Weights of a small GPT-style language model, trained from scratch on English Wikipedia.
Size: 4 heads of 32 (1 for keys and values), MLP 512 squared ReLU, 2.86M parameters.
Architecture: RMSNorm before each block, untied embeddings, capped logits.
Each number is 128 + 24 x the weight over its row's rms, rounded and kept within 0 to 255. Layers, rows and columns count from 0. Numbers have three digits each. The size before them is the row's rms in percent of the matrix's.

# layer 4 MLP down (transposed), 512x128, rms 0.222, rows 209-263, columns 0-127
098:149097103117142133148171096130105149152143091154144164143124139165161071178124150136131085135083109146161146127083139100120099146124126146145143122123175124135135138162121137140143130132131087127113163133114116121159118099133104111137134181138127108131136134119114192107122110137143100098064135126116117130145144121104140145133094122124172121111131168126154086141149158090188101144149
102:084151102143122088167090154114087133108166113100140154183094113141123118135098165118109100119127107137115135140133096117142132162101150159156125138123119148119164109154164133093144134085089105078155097139105102162165126131068109162094107166100134116088118136151118125147151130157129140148127138125152109108099084138142128122076140140105152159118151138133120140128134132097159138146133
109:096130115129070090146148094072151125113135164134155155128142097098092119095122125145126098107161121115170116124168115082111131124117127123179116110119129124117121135158134118114112121147119138140174110181138151108139080136157166105138160114165101166087150107148126106104159099127159109140107151122138118140169111114136138133111116115121110123142111127167130133143203116109132079111116
109:126124142098186127083127169119144131092165145104151102150136120126125140094102136102140129151142125154110123126140152102157111125132128108095152195160100128147099124133142132126139143136140126107141143137099147159162103167140108133120147076101112103077123128097115121167196126128116100091088120134167113149086142168125153124139150141125159137158121120126146135116098150163136071098144
098:143095105117181124111110084118141133123144134191081112144147148150132145156166158167123105148124130132126118116122117057137134129146134115110160130173153100150132152129121125134131136135153130102145132141138183122077119107143112136118101091080136089182140108135128089121123174126097125169109114127131121132142119146129159133132108078134158125138077113130171111118130117111127116084091
107:142150136093144122108104163142139128090136136091123143123107141152140120111089167125104131145144096118155122114152115123157102135153140123160130126140126140141146158127157097112139144123132129152152144157109157154137101169123167103161069161083158088119138097118120175140130136102114149178124159107097127171154093172110144154090150123095126132141140129202154122145123143143084121110156
109:074112144127152142140112112146115149179154120117113128126113101126103074109139114155124146161102101096119129121135136123150133148148086113090125126140109134112147133143117176137145168156134093152138118130162115172101151078145149096075115111096156101146112168136112137121126170109124091098139104104131117116108083077094122116184145109118108117128124121142166119139190128127109115121150
087:137135128117150114144168128121088138092133122141169144145193120142143143139104100132066109119111113117152137131179180125171108130131124137148102075147108151112162109120117123102118102153108154151101125159110145177148140104098130145122106123142161118127136123147150080079148133140110104089108148096103161100151143129131092114108115136120104067133122128162107136112177121122110153107130
100:134144135150141090108103120143134122141095119128117135166094130145109078119138124095072160103075107103108110114120133164116089136135170088124116138172096142135170114144135136133113129122098119111107167122122144122127100139143126112124137102136153166117155133177100119151154147158099152164128172180146123116083181104152118127107106103165142150159141135143142176118108104152115098125152
102:124145152141115105148137087119129122118099097097142100136132060136148103150171139110147159133138109124119096125108141152108105132086136135183104079119125168129163106157144139129100086096132114170151150160083128119122135114151118179092103162116094105143151123124102171112144136164132153143101152141141168138174115137132143133145155151119129118178151128163155115145100101120124144106112
091:148091099108109149117144116113129115164116143096127140125149140159131127067119113138106128096096163107156097103153124157079113105142115144130111139165138085111119127107128171154108151150129106122100096093166128086163121155161127126092122113133128113137135092162106109107102166065141089147128113133163127142149100118153076143152118112134138137147100091141119128146129169176119147109098
102:133155158123142143158147154100079167148087112119138155115141149138150131125079098171156139122130166116120077106156126109128125169107105176123153137150141150096119095135119140118157123117103132128136137161142157159131114117171138125132095124143146137066105102095132173172170140153128129128131145123175121135116155109151104146108138132126134135119059093146118144116075118121128133150090
098:132125148147160136107150126093110164105157136147112119120117115122141149166097145102103162161137133122166136135102089117174155117087105123149150124145125084141120092158153128096126132108148140107118088169135128138110090109145120085124146167063127141122115123129122172125126163129108077116163116096114190084105152135113108146120140134129123155130136134099142146182144128133156180108117
098:131109098139097171148146094112078125135108119098119101145117146134128131135133128165113144108122104129090147160103082126127107149149130117131121099129157154117140100127137140145152158112178153130106130115154106076184146112140136162112153121165139099134114134139134139115166134131136092131151151151125116146070114129130082186121077136181123080128168156108124146160153153119163115103114
101:162108120159116122102121113127131092120135116135154132162167108151086159110092090130132101103134134127142103125182093128118115084121113135140112087151132111151174086124111154143198125120138148103119147103092123103105152119079155100153125117152154147161124137128140153119160112140113140109134113158161154107130095092126089144180092078152130110141127122116142085124120120120165112097129
091:123162132101126152102117105156146134149107148149142134142122134116098180145105109129076108125099135139106107087145093112117120154132108089117127163113114110219133095069126125104090122159124141163112137132124156097138115142132154113118099141127136117085163156154127114156088117170160139112115109125089136111081148155128143118140150108141158160110108086143141122090139138128152134111100
100:125162120114120082122122127187094127126066160126112104117106163120114116113112158155117073119123116109151148205141130116111102152139124115095071118137119150144114131125103099148102134151127100082122149168122143102133091123158117107135154130133173119095097088134101136140187127104118122115127117137181139130156150120137101135163149139168135135152110149154130130142152139132099130115105
105:136126109133147115150145142086104159108135100121131118202086151151143138135120142141135175161160095151161134129161143124151093119151147081121123151100118110130165160142155152129133127107165127162131161162106114129165129145133108108109105156069142069106106123132117104160142127129082142122097112125150108092095137127122153112098122166124091119130129167167145095099126133160138133142145
098:150124130169141167118106083138134104142066111173124111153105167137145122091122133158132159130126128112151131137141151160112131146147139121093121078135117149109102107095115124155146118139094125132103159081148133118087092096125179146114128109171163174117107150136136162142101109138171160106162125141155100137121134116122074123071130127127095087124139122133099145156106129101123122140145
088:127108090137143132163141111185131134157111128119117151174143113112143124126109111137114109147138128108158152083147108101129092105128129133094161144136119165122125195085161082134147157113160094092173089125145134133132094078125164147137103140151151100123116134125119107117128112119106124136144114161123130106137164181158134154086101088163093152142116133156138132132110172127145171127129
111:148151119141173109065096164128145164159125120128153094114101121169117187100163157121131136115127109107071099114127164137094132099131128133113128135184148126114135135141151136081145135100091104091155154068087165129122139114104119145103121161136122125135130151094115129117116178139103112117122117182148117120092139120110137161148152105160140108152124124105145129119114108148141133126102
099:092090123110130055123101104151071130113107114118128124101098092123154079119139137156126125099081124099125129121148134177107105144123108149119123125152136117098094128140135124127147107129121169152103165115122185107116108138125117160150179109125153132143129106138111158098129122126131151129165165136165135160131144110124071107159121129077111099132128115109173101174159152131119145128120
087:174120144121147144141153114111106084097137120136093150149153126122133157108093136130158084104111109137122097151148106128120142119097110129122106146163151146166114098080080122153114143116114127158103171159110121161072119097145118099128101111136155114085147140107141114115141122122156144160144115155115114142157126095129090139109173095165090097146080092133143150092129130170123087125135
094:103145134090126137126143107170085151103078109140093113164156111131173106117132141170123116124135104113147119117095090124115115124146155162122150110127126147138115131151114107144136137124130127126077137132139156125129122098111123148130084168131149146108137142122067169142142098122128082126115216101132108114150149120114071157118118159117121144163144130175128104187134151152113131121129
063:170074132079116164136157098136103100147098126107088137163144099116103119131128144154122114105143123073094111142105100117139101142145102081104110129153150163155161079109151093170140121128137118097138147163130101121142137109105147125159125146102118128158111139144137153125133138114152138131125138138172084136138103118166132109140126155110120125111172158156092140102089069148145146124161
103:124157086107147149111117166121135131115145137159154147120134113143111147133114138132161141128143101168112112122122168118075138110079171104145161107200107158114117122081141158099128137105154121141159108092120151098134082127169100098141119147077132148136140144113150123114176136120130111121147120122138122130102113130183136158132103151125064114147129130128171120137123141139093132076127
102:173146075100067100109126160135148095148115092131157130155101122146123150155121161117131128096116145156172098087096118163183141140065104107119141111145124161109134107121122127155187149128128104124121120135117121141128119166124117115110103132114144142142103071093114115104121138154140147177138131122078116133133162123138130098127129144151113114128127117104105152140147170139151081109148
097:139110114147130146109097094159053157140086084131090137136140153130141126135122091123126123132144148127101096121116106160152098172154149153140167125107121085153181128134155140104130188177118110115122141125161120105128157119109120120121166106131159132091091105151131146124124124134155105101106131088111073137094120136130126132150109141145163157098126143147157131106113102137113142132183
102:131117147112122120115110109126072193121131092126156133133126155152148144095140119089142083100091160146099131151107144150143108157136159126099165102130106107126175139144162121139090167107122084145132161104108104125149118154128166125147114136090136137110148119126104119144130138094102130115155120077107131148107105179121146161148093144146109175145118158142136160113162100096118121111085
102:142164122125130140125166090137125072144116097128116171152139120119164122103125162108109111113101138104140115108115148165121143143126160161153162162137141138147161118122133161154147160094150133110126152166119114167126130157065137096068166134118124157140096164086170126112114131149113141147128166105144099129130097109158133133134130117129155119130104140195155102102127150129113109147173
104:086119097129165113057122127106184126135125101111116096118149140126169142143140105135140154116123092102135157128127100119123114166131110126101103081121104153093106122164153118102137074106178140164142157099127133113079114156112127121161145150130123148123119157116127133162127170138150109138150136137165115116138140115126084117134125075123126177143102102166158136123124096108107133177128
094:142154124125147096129108149155121131122129106134104109114123096094136127138099079100106105075101157145142132157094133131182112133112154147092187136112122107101119138118083155139101106132116082125146138144117141129156103145159108145147110098134125139157166109166112145119149166089077129123135123148119103132127159103127164145167166180144138162160091114125116145148160164110123110118168
092:131141132150090098142127098127135111110140130170129143080149127110170155089161191109175131119159174112150090140145087159134127112163139136129152130091133169104142173163119124149129116146137136154145112119165125108112135176041135152146121128141119125118157125125100117082117119118148176131163132145132116138108137125136118087105131132143129127121150148118109161159133087124165119126127
093:116156162143132099114137127128125159122102124067123107146144138149132156099117127177145162119136120151103134142149127129097137122128122158102116061123130140123095138106125143117134180151132144115163137097106145120142103131156111094130161109140114155169075120110137097170123151092126143121168050097157114123120149095125092098136135077118104148143112125169130077115141128110146146112141
099:155172123144074114124093131165128102131152120123120127144159145124153099093141139129104168087089195137151116154120151124092125090057095158156114184134111105136104121124107128109137136157147130128077162148109087091132138126112111098128081107130141126137111119140101159105119152140134132163137140126124135123127171137123099143115117159130115108122146163131141133084090148168141125126145
102:188162140105083152144121103137123098082084141146094090103148122106175125158138143144112107146130147132165149124170111091133113082149194151147129079145142109134127135153127166143152089165144116105132121128116119122147133136107159165152127152156125098121139117139106172164122156162131133108165126089118131127149121135095176123146140115162091152150145110109128128117121111118139119107148
110:173155123156119086131119120131093160123128113147146091116100125091109153102123115194158067102121131157128130131151104156160136164103112105137122134129109119120106110089078121142131141149101152155173128139138135098165094142133125148148114107114108149135117172133104072129095147141121066160120125121128130105155152090100119142086129104136117129102102108107130130118144143168125173131104
102:100125175161136085090139106135120153154094146102148085146117125110096102134091131068113140137122162124131101146113093122108138110118119119127167167170110121170118141138152122112120143184117136128120152100149148098117101173160128124115143121105123178157143104156135090141097140126132150115143127148160147106125129096144099098131164088139149119106163140095123123089114117133173166165137
100:151162106121130091096109106131168147183106161121146136121123132060122139069175141123151128138162132117144123148126115125081115124120101126113157174126163154127132114110136161154129111116112147107093117135105101128146155156175131096133109126133126147120140122097159092135148133099159096114096157128172113142063108106140121150154080137136150148161118145152132171090119153127141136133126
070:091135096156113115134143145123145130178164136116134122108113097123124122138139088134143164108084159169162167059127125111133130151107147107088115131167097129106136156118160133131094134153099097121117127159128124144132142120137135127129123156124182116094136098134097157150168138095123161170143085136107126137150109089110156079161143122132124081137103119147088168124111159091129112127118
099:136159107139125127134144115111187165145142131109156118121118151084147138075131176089096133141128178169096099125147124126077134156117163100138121107138061114119141144113099155138121090177128159129142130129134105088110130100162149154112122125145092136129174108135129123114098128147118124105125103141147128120127132184128159072158146149126161172103137139119103135123146139100147114106131
109:127129132157116127117101139146153096172129117144130158155146093150124148111123153134133174141125183152110153171141106128183110103137096088090112140101126133129091108099096074156149119099161135158093101125112150119099112140147155135121081137131155142134124117105135112105118121128120143184155145140099149138120144138138098128093128126162109120099126108096078090138074108161147149121165
091:125125139119108135105129090141114153122089088119119121129127110135118141111111112121123100159129076123130103110111140111083148154142165073175152129145132134079142101118113120150130140179150139120101097136148116148112117149112116110159159158050123085140155138135129129140132171139118152115137146131095136135109088144127178144149095184140136103064148138154124134105153170147140130118151
093:105105084123052132125100139120106137127131156119083083101127148117102111085149103195185132092128122115131112133156089151156150115130135139133081123182124120056081160140150136125150163140124113135120124128120147115160145149123143144144126133134119128113160099130148099121077133130135148134143150112114087121149123110144087140131107126132097103151141141133169126138118147137138156102112
094:114132179146089127142117158154145145155125131128151115136111142121127156183100095110091134126144133127156144138128130106103095100124132129136146123121101110061130170081127143174128104162171133170173155140109097127147100157117159122121175148108118101136127143094146161138112109120145149101160105088109127109144116113110113118091151131124118174135091139167174157140126098159135121138159
105:146133121154119121153119148118127147105127198126149148131116143111093158099125157136124093121140142115088098096122115125104106113145108122150116115132141141114129160122105135097134122140123206120149120122063113134155188111154151117118087135170105120114104116109142156133093147135147132118084141095104103130136126132130152189103122136152117129117101122111153185073128110142108080161132
103:143123109079158086118155146129101126109097078117144131144161115153117125150122129116108145115132119131169104126127153132131072108121130128107135158120124105084167134107140105152159123109135163105083133125170149127136121159119146147119174110125153158135116124139162107129161144141142142156200129120153151164104102126155085147133150102142181109117109073133147150163144108165168150113114
099:110127103180123088141113108128157115101111151156137139123079129130153121138164110114083121126128092146106181152122108126093138122123146136110154143167105149134159098142121110171118115130146129138088147138117106159158101111116142104099112121132158160094167169149102105109152100133132137123108159125139090106141161139086168118163130137131149134179098161119125073171118147157138082132136
102:141136126155156141154126112097151159110122090185135111152176150110128169095112127139138118102094121122147143120119148127147137106151148118118108154144154119118100150130096103161158092137152087163131096102153124112110182152140170097065111112118157131116160084134163110129126103123139103119119139157128109136112121125121131142117137110161130117156182130117155142087122110177190116155116
099:088118156111199118150130102129116154104113137122157077147086122094106147163128104118137130102097134159131123140168166167120116132135117109159165164136137139113086092187152137134108133100112111116117107088137136094153123134131116148168141122154099153125138104111095153135138153102130156128102133150129137128091143162115091127135125141128053095129132136114138156158151152141143116123174
102:059113122107137138186133150111101162140118068104131141147178127127151073143144119124124141117148164103099113097126125087097094143153173125127115105119116164109129104112101122153126136134141133124115104131106138142143138116122116135124110098116117138107102160096119143098148119168179125141102111099104121127150146104132129109116076145191071137161169106138153135115116118132101154109141
108:133088110125073178118175112167130157126093101157109136153154089111169082078126160108143118101119104122141116165109083134090140127152119103120129099124114117070110117103154129139144125121168090108133095098092103117148100127158137107156120117113144121173107130121090147156111094078118112127149121120108143126151119125125133122139100144121103100139151138139130121156125166116086112135154
103:094106102130100129125124146150129146136150126139151108133141117134082124136157113094120145118097151092111092102126150138138181112102153099108131154100086157106149117125102094146139127128098115128093092119127101084108155105118112149124131159080137110127082144075136148123148122152094148100111115173129158135087127070131121145106147125149105093165110096097119084166101145098158147123143
114:157123120120078149134109146138097182082122118117148190118132092118123094141057130120137163107114116124152100113152131119141124146108132168161142128121132144152159122119136116125082160124135130165182104133150133110103113127120130115156125173096103088111105137125166136115130103091142150156147126083155142134093141152158139112140114153119162091100138130104155138095107109100119090132091
089:117122132104157174088159140165116084113130140123126149117107127128143121085112215113110141171096171076138149052158145125157085142119110130125102134135114138121117135128100119145122143129124134122108169132168117107126168121089100162119126105127131129166113129116141132086099145148151159144152156139134134147137122113124143138141144143151155126176129125115119125126133112144076138123071
# layer 4 MLP up, 512x128, rms 0.24, rows 210-263, columns 0-127
105:137119117130109091131127135118149161117162117147114175109117166104114127125134105100082126067140133114139114142146164122145077101156144132123090154151119146122111140107154104093132114140098105067120169108161148152107118151138117116152141098137139089152160152114198160099106115148152126125120135104124102143134109116146131115086129106181151130100162113144130160157119113148110131115072
101:120116132110130138154147142103155159113130136091106130123117137075113129127118120164188121157088145131127137111143125145119150161119161113126107091095138152138161142122107137142101124119113162147126101093096098128150136165175137129103124156182120081106099141139113138153117143105098169105168108145102172152112093151103087128118141155111139175153148092123098089110162122079110131139145
106:114155137113140103100180155168117096101109137141114103134169131119114147139148086122114108118161082097133111145132101169159096104131129138151154132181109132131094105133104154100082117143107129133135139086120141138155152108179140179135143108155112103109106129137125146143074137120123121120144133130138103172111097159162133125128134100129104103153174086114137116105115105063113155129150
099:128135153107155074101125149135159110167151117118143124101155109085132157109123131117111073138109136177147123155055111145117169104142168104109113135087135114124108150138118143125086121113099121121101157113119155131125113064116160119106159127166143156136134106148150106135106116166149176105113132157148150142112118126085134131126118098107130164132128127108161166146111146146136105162092
103:157143128132129103153079136129104145152158136108119157108100167121114128110179122123105119089154143149108142148134116134158101167150145094138131120114100157131105123159144150127094158142093105160121104111136109092142115116148158144099194157130148095133153072125152104141123151112155119090143116126120108149157119170110153124123119109168078114113122110091116131132068169108139143090103
101:142127135118116138151124141076123160099110115101145144114118101144149130138090098158094097156142117194143115110145128152115136129102102139093118139133136160132114133111102101142118117168123120104173101128120131110155127154171113186160129126180140131130111145136121103115115147144154121159162116124137154161111126152135184173131130115110150182121139070133120080134155161171154134118087
093:114140143164115127141130119066155090121153155143106136143108129104117092124141178127129114122098138101124149167130109125127134133118097121130122159110045137131128109143122123110167156101148157115111107139084168116157184133134110090099153090136148136166145121171082145128148098113127115169109113128154123158138138116112128122148159114145123155137173071100118141136105123160123109155101
105:143101137086148138159115122117184141172136120145133119106120232122111125122094112122126105136110109153158139155135142082133102121153133139105105116117108104142102171122090139150107132120131137191157093089086108099107156134151134137131099145145125131104134125121090148144123136120139139123127167115129145113101134148132141099137131096145123145133126085121162171136167163100117167160104
088:151108182167102131125137123104138135152133120171126120137115169113150138123107124167137156117131117150093095102105152153097134136117128164077118104100124125174127113107106087148096102117151153095136173155075120112182096161150123139106107145091139098117151146098106121096124104139106124100150145143136123110157134138093135150103120155105136193119167129092107150138106131135108160140128
111:126167063131163094135108154122124152108086146091125131124095106130083088103123119136124135122158127089115142101105092130098092120099099127137146208120119159143123135128090115135070152125127116186095112139133123120141167122140110131089103127135115115134088150134159116130137137143096104144120087156150100153182148140139159138115154142119120129149156107125130129105140115098119128165109
101:127138056124131144099147144129109135131111108086144148139149084090115178163182129135072138150179138127118120117124104124141132124120124176150165121104102160149134126126134108102110102142093097119100141134137110083114114146147150135120175156118106140119134122145166146127106114132111157134166119123086109126140136147109152105096119104061114096130129152150144132153123107104086111090104
101:088152125109133106141151097141153150165135164103182114132119125112160116122148137142128125110115101159111079147114148122186155134137194146096145145137113137148098163088094121108127151155146136107115103113099114161125113131131117145097173129142157096130085132107090131137115141109168089128137105148123115111164142135075092134177141092153086122131145117125092103099117130105108141130119
105:126113096122150124117132187175173139125111145101155159138126078134129132129121117145083057112114092161142164150158155134138158063136108092132088139122120123140121141138124089115133138104095089107148094152107101131154101150105101130135100138129145099107113123088127100138104129132169153144088114105127137135113119120130184144085123177122112130116148129137121167108143131120145120112145
106:121142129134137141143166120074137108082142128143167154133129140138152097127170124131118125147105116146090117133134161190147123163134147098141114141101148112139140119181136159094143111149085138120165080141184100124127102099097126162138118141143110079114161167156167086138107185122152097110139112103112122140101141147104113124127145121096121143133146117142124146082147146117084127133114
098:155083128129125168146115113088144105133154095160112143110149135138133164124174131112122169132118113113134138122146127163124133134169123135104157126097117140180141101143156121120147164058108137127132115107138157137116104122130127112161123168114125139149120150102143138164159107098105097104075129154120180161144117156146093116140138148145146160145153109099111079082138157130101075144114
096:157152129109131154128107156138167085123104109083137139144108152091134119128138120137136090134125109139139104122095122152115139097121101128083128172133116156132141173105085112084098138183103118134173093172130113149145109117165149161130135115112106131130134103133119110095114090139107116092124176119130164145131138160133143141105169147142089123112121148141129137137132148188156110151060
099:157130142114102152113136095116125144124129110158162155118124169157092106135113111113135142133138115079114134125131137136141140157107166114112123147083119099137121155133202113141130132121171125071105178116094110075128128149133123158146150115131098166170151115159122144131160173149137138136137118086103146128148162093135134184105146101164151134109144132116122128155091083133099157125112
120:151092140152155067129161158135124132150188166115121133090141081167074090182112102124123136105104109119133146136113156114134140118119149138120113107167146142106116155149134132115138123140178121104154095110155093163134159169119100108114170131128124136135144107138117128131144127112105109104073060131127122102131131122136143130147156146150136125126140121148116183085158124128153104126108
078:128118170132132157138178134119092155103117179151124153156151154150148148085127116107132159129104163068136117139160150149117111105122060133133111083110116097131089087123124150143117121086132170153121140134114147183120144137132093088141117123142149123138178140102137151143119135129115144143128124184123114100139138113166129117097118159149120122131100094126080116089103111113112147132129
114:109122153122135127079100138134129123169106118118169115119086133129101112118125155132094118184164105134167141114133124113113135151121126137123156171095130084116121114133154115145104166131109143116146137074092134153166125155160159093173118118162149148094116091168121121156140133135145156145110110084126136125104128128124099107172135149110123129084118147124111159121118124111059142192125
109:153131132151132136135166169121101159113122091119157148129145146176117103119111155095138135151124111123154144126134101158139133136156139093071173114120140102067112110130154136102119093104114165110096123113151145130170180120178136140165115090155080149173137130139135155098115100080127142116122116137125086167129150140133134076113160111143165111133116110147120133118100119158116110140114
073:134088167143110167171176156145131093152098132145133100143125157120152122127130100128133136138132116130114127156131160071109123163121107109145102129137105121140101152094122126110110138176158133086118114102119124092112104122144093120145122122135112148154126141110114120196100189152169066146127106119167119137159126134156122082148091102134147146153158119138099102141121087113102134128103
117:173177119100137122077106141105138128122158120135122126109155119097130115088156141139135166120100108143144083083146161168178122146142128077113155110138126114089121166105130127089153102118148127147115141152201117132103156169139147144151161147119104098153110150130125164145078111149125129126107066138105103132139122134135141123130122109162117094137143120112104095168120151138115126116123
055:165112107099135156108116183132169120108140103142153116105089183117160148105116084106110125162167104120125148157142099112158103144131134146098140126085177118148078159149113091151150127141150146135118081144126178140127145148141070111132142103144106152124134138103163133091102130150140138130125122153084142110119119128133137140125120160120101113101163080156098115152125135115120111160151
108:120123138138070135128126156118138101111115091116100125121102125124108079118148140099158184153127121066097162153150097141152120149179155126101165136138124141125094142138109132158124157113137142136133085114156118165122163103093148149096121126151115179173139137164119114123123129091132171139150085166155125132171135172135127115142145136131130071151138137131117106101157144126146123115152
097:128128120129150161137072167141131134092124149121137157085160124104140098140180139128127090133142099123147111086119164142163140121076121101131096166145123136136130166137127124127168134104103150102139108107103121119178091125171098145103137111159122111113118115161138082134142135123148117105132122100115103129132087076096137156085125146139124180079140099081108095122126124121150127143121
098:150133150163161130116103096091138127144132125111075094099101192136170132150127113093135115144193124113082158171122106118107145121204126083137139117103102161146115092135127092150095126103111171146178112122131156163134149149145150112123130118121143120118089119113149118134136117134128093127146133118107171081133137129116138076109125131120126111112133127121115108127123140120125138174107
099:143116132120106130149144199135109087134131118139175109149123108169134142111114158121151149122136152118132131159132131161097153121131125083123128123122154064152119112115141137118117162105167149147162138119143132146153153091100121138137124130122159076101137101104144069115088122143129157124148148146180159130096128073133113165165122135126125113100166150085135114120147138080093116156115
093:168119136116128128120140115094142167115148165124148125120123092088127164113140110103132116149128136113108140145130090186103126153135163160124124128141092122120136137132106117129109149105129156117187096148116106100145086134099144126078133119112166155151172155150116130087094137143161136155057108136084162147100123150098164146128144151146089130142156121123167134113120126137163151172108
100:136108101147117146157175068122123183142099125119143145119086117098137140120110114108116154153159109101152069106130112168095156123135155109113123149136122138143135107107145099138108170170083118123154119151085161126159133118138175135127142112120112090172087093135135107114154143121113108134081114192115117146169124159141126130132173121113106120131176128132104125130116135112122118130159
093:126152125169080134117142102127100094126118121126127121116104115139118123144096122180121119096116093143144132154130133131122167143144160136147127161148158148161143153099157085057075159104068113091125111089146132152178111143159112139129177118143126100169141124135177147124124137121123157131115119140153179142114151147098128132136132144164133122147135114122135107114128097146086081124121
091:151132175106178130122164162104140128150096146123088115133121163143138133125111112097154103133176118126127101121136125126118054130091165118120117162113152143096076136149106128117099095153102159141171131099108134106135166172150181116100105152113161111134122155161113081125082139094139127122162128143130142084124143107095126153128155133110148127145138157138131121163119119094134146131123
087:113118110118123116100146135125144064193185147125146116138092162126120119138182152140157102151114132085145153112138136085102122126152095149129097146129114141122097104104113121146099118134078154120096122113122117132130099155138107122151173162162140135113124099130140126124119059108109116131131115140124151133123104139105122106098139134141139184110118133146105145140145060136154068129122
108:142110119094130161146161141107124143102128102132141139155154122132136130161127081105105118152104087170103087129139125111130093162111143100122132141132157124112096175124117162168054102125103142108145138132131155143145120151122115176159182169109129117101106107146100135160107129136127099123091111153081101144087149128105144100121127107134114133160140165134085106117159126134140097175122
105:138141106109137201120160103142122114110118104123117121129133150128096099152116122125125120114140173103167160140144130173175150100119161131131121129115160110135126144153134147054125122125135129151088112156157145127149152102119136163147123076142134163120120149126117102055105122146117111097114118165156125104132131109123155079136126158151154111153161116121109154094165127092131088145094
128:119148161106174123085161152108164137124099139125112104143125101123133123123110148141091108109081132159130176160116162133125096164128166135120122110139110178108109137142168122132092138109106142145084097131156112125102118140159095154108130142107159114157094179092158121113109114106145148072111104139086103149106106155131190121100131163137090126130136106121122101138139137124144099140128
114:086130144077150171156121108094147132111108124139145104127168132123123142121065128165107142115119174100147123135123132096155192119129146164130108120046126121126117122152085133147124109126085129152164082104124127117096131139108117109114137134136106178130112151129089107145101162134112152122103133151132139122110129151126118127136121144109120143160185110092123123114131084089131156141095
083:168118113202168144115127142096108140104118141156111098142124123122124137102155156098121189086142137106154095143126129147143116079102113130132160145148132169126131096134134096107127139149152111102110139137124150166157141161136073118164106121142109106116166167127138110119102146123126133186148104153094139121132126118111154115100123176136135106142149099153153185127137102096148132148101
060:118108132153157129156138172131122138124122132107089130110147143134095137164116131105160129124111131120129121128063112139160184107125119112115088126093119121135119146164141148127094109104110164140135074101116074163117109052136118167102121136169137094107097131099112101127136104130128130127085121128104183150122121165143161115116120133155070115094174137116143140134115126110140138129154
101:140123106144151124147107172107152125119073174106141105113154087072084131125155126147131145140128138142127081160137098145144141125141148108108129151096126077130113119148107110154115084105159138100123109102123135141088146114098146142146138112096111168141142093114109133138126146139123141076103115122115200077114159107157125123127139118119148107089112163138149159109120074108121111108125
105:141165118130131167117112136131149120127155114104117125103105139069123118152158108084135135105152153142126157089155101174149141142130165161104116152169112179168112173129161132085085125094120121149119114131106148121128139135101120109131126121096148154140119129151136100103138137133076117111148124140155166109158122192152125101133137112148096148122096110127190139145125093103092152139112
083:078121114128115128171121157096110094140141186121147118087145124133160140110148110101161124135089117107102145162109128164123134111145099141171064159129088144150087141115091098151146152122127159161183175129101136161176124134106083154122148120087125148116123131126161115176109135130122094167111125128133128141153131119112133124110111100116133108119137120108127131133142127174094134113098
102:134118161132087149137141144138142110177142123130127130121122115110117129137116152110121115138129162119150163146098102145102119126125125095112157160108111115145117154091080122152144147125148083184123091185135145172124134073163119098088137113112127189113124184130143141105159141122137105112129131137143130162143121148142109102175121119114111142124165098167109132169129135107116079156079
083:139128092105156147117146134141132109134117130152127138086094114136086093119106142088131143176112151124158133125128108116115157125065066137143153136109111126124118174095175153171134114128102130116097129118126140142133179112158128072142162145084122104128151126147152118133145142104111164099145160126112131129155157144115116126127084122127130162127142150075101108178109105161086136151144
111:182129128068134122128112099109113144104168100090128102119102179091087137188152114127147093134148134137122136112098129163185081136141157119130105163134121123111114153120181102135078136122111130132118128101099139119143079131147159147137127170128120109145131105141141107114105153135137106143114144108113119146157106155146151125120120110150130110121145146107179152155127139092119067107112
109:162111107101153153077142159145127152159146099151142086109133107120142102142121136136140125145105124129134114114163154144101150111117152130113135105152120134135081127127151116105092160106116107111123104134097144104175110156097111088131137137171188087126128152093114089082132108113114147091097127170137140163122155175180146093160138132144103131124123100102097115128130111113147140078148
097:143126116149155153132123121150131129129146179129136092106143110112109117184164138158109129060140163099139105126127150112158088139095141108081137105136141131108094142136156147135091122163115125135146113128097140131085128101121113113141167118095116134115127126145126168144104157152129092131124106144138139128142137140184113123149104111182140071077169147125146168131111135072104108149146
100:133100100163108124148077157165135118147107110158138104124136124142141125136147116144097156178113130110147120144163110165138122101134122076101147133131121083137143167145099114100128146120150097152137102114136102097183142132092129144167116161150145154118137168173145106187134145099116130123112120136104150103141127192124142065118116164138116151079138099151108113118111127112122110131121
102:138133133123135138150132120139130123090123096117124115147105115129058122089117104129148122116127121124100092151106139104111111106174110125122160149150135121145149127148131106119129174111148140130160127173135147119142120132132136099156173142129116141112190116187121095081085081128136160115150105100145117108145155165154128096120137146136179178116119096080138140111130061131141109135162
099:089129110129119144144165113086121152149124126126130143129122097144104144135167145144181151122114129105076104130168076109190117095145142122109133127125124098115136121141108139143116171121148128111133105132122096157117125144117113126165136115103075105142136128099102117155121106138133131144133104149134154074128115122060171140123122149084174106129157119144090099107086143095100112161169
114:126112154115113122135125163116123104126106161138142124136168102119133118141118126071142170176196105101100109181134118103161102101100109136093176137170094136132091132115096124148143087122130164111113136146141116136134109122119158110121139145131123163146126089141117083121130121138134142153146122113071121115083115168107144152143127122117128069165159114124123123079090115108123132109102
098:123105154121138174118111100140155102169113105151141074128135126105142174126133135159132105138103127161103103131163129139118132147162125086100089127077109144125114111103141115124107126179092154124110152126074135129130057124158103129138151139131123117094140117104147133107066105147141118124135136079128105112159170149098125126147109118129175148150150129115125137170134122092093133087126
103:134090139156139147137092174100141100133127109050157113149089119100188133129149120168128119121116141110101119117139112118135159163095133123144120136115123127076122134117122083130100137149134120132082170130105095125140142120143143087129107145146137131148137122146108129131083137108114159128141141125099138146120104104108151112126099065067183155120141115111093146143129127162135143110177
088:131139110141158167087118150146152158131122118119128138108136131114117146124151165119120141125119145135117171169147158127131105143126128161131140109138150124123094180143147095083102117189160174122130110175159140139121125146149101128167146113168129130150169138147148096091149097105105109097126173121131146134120153157139169146093122142114113138068073132163139069121098132139135118107125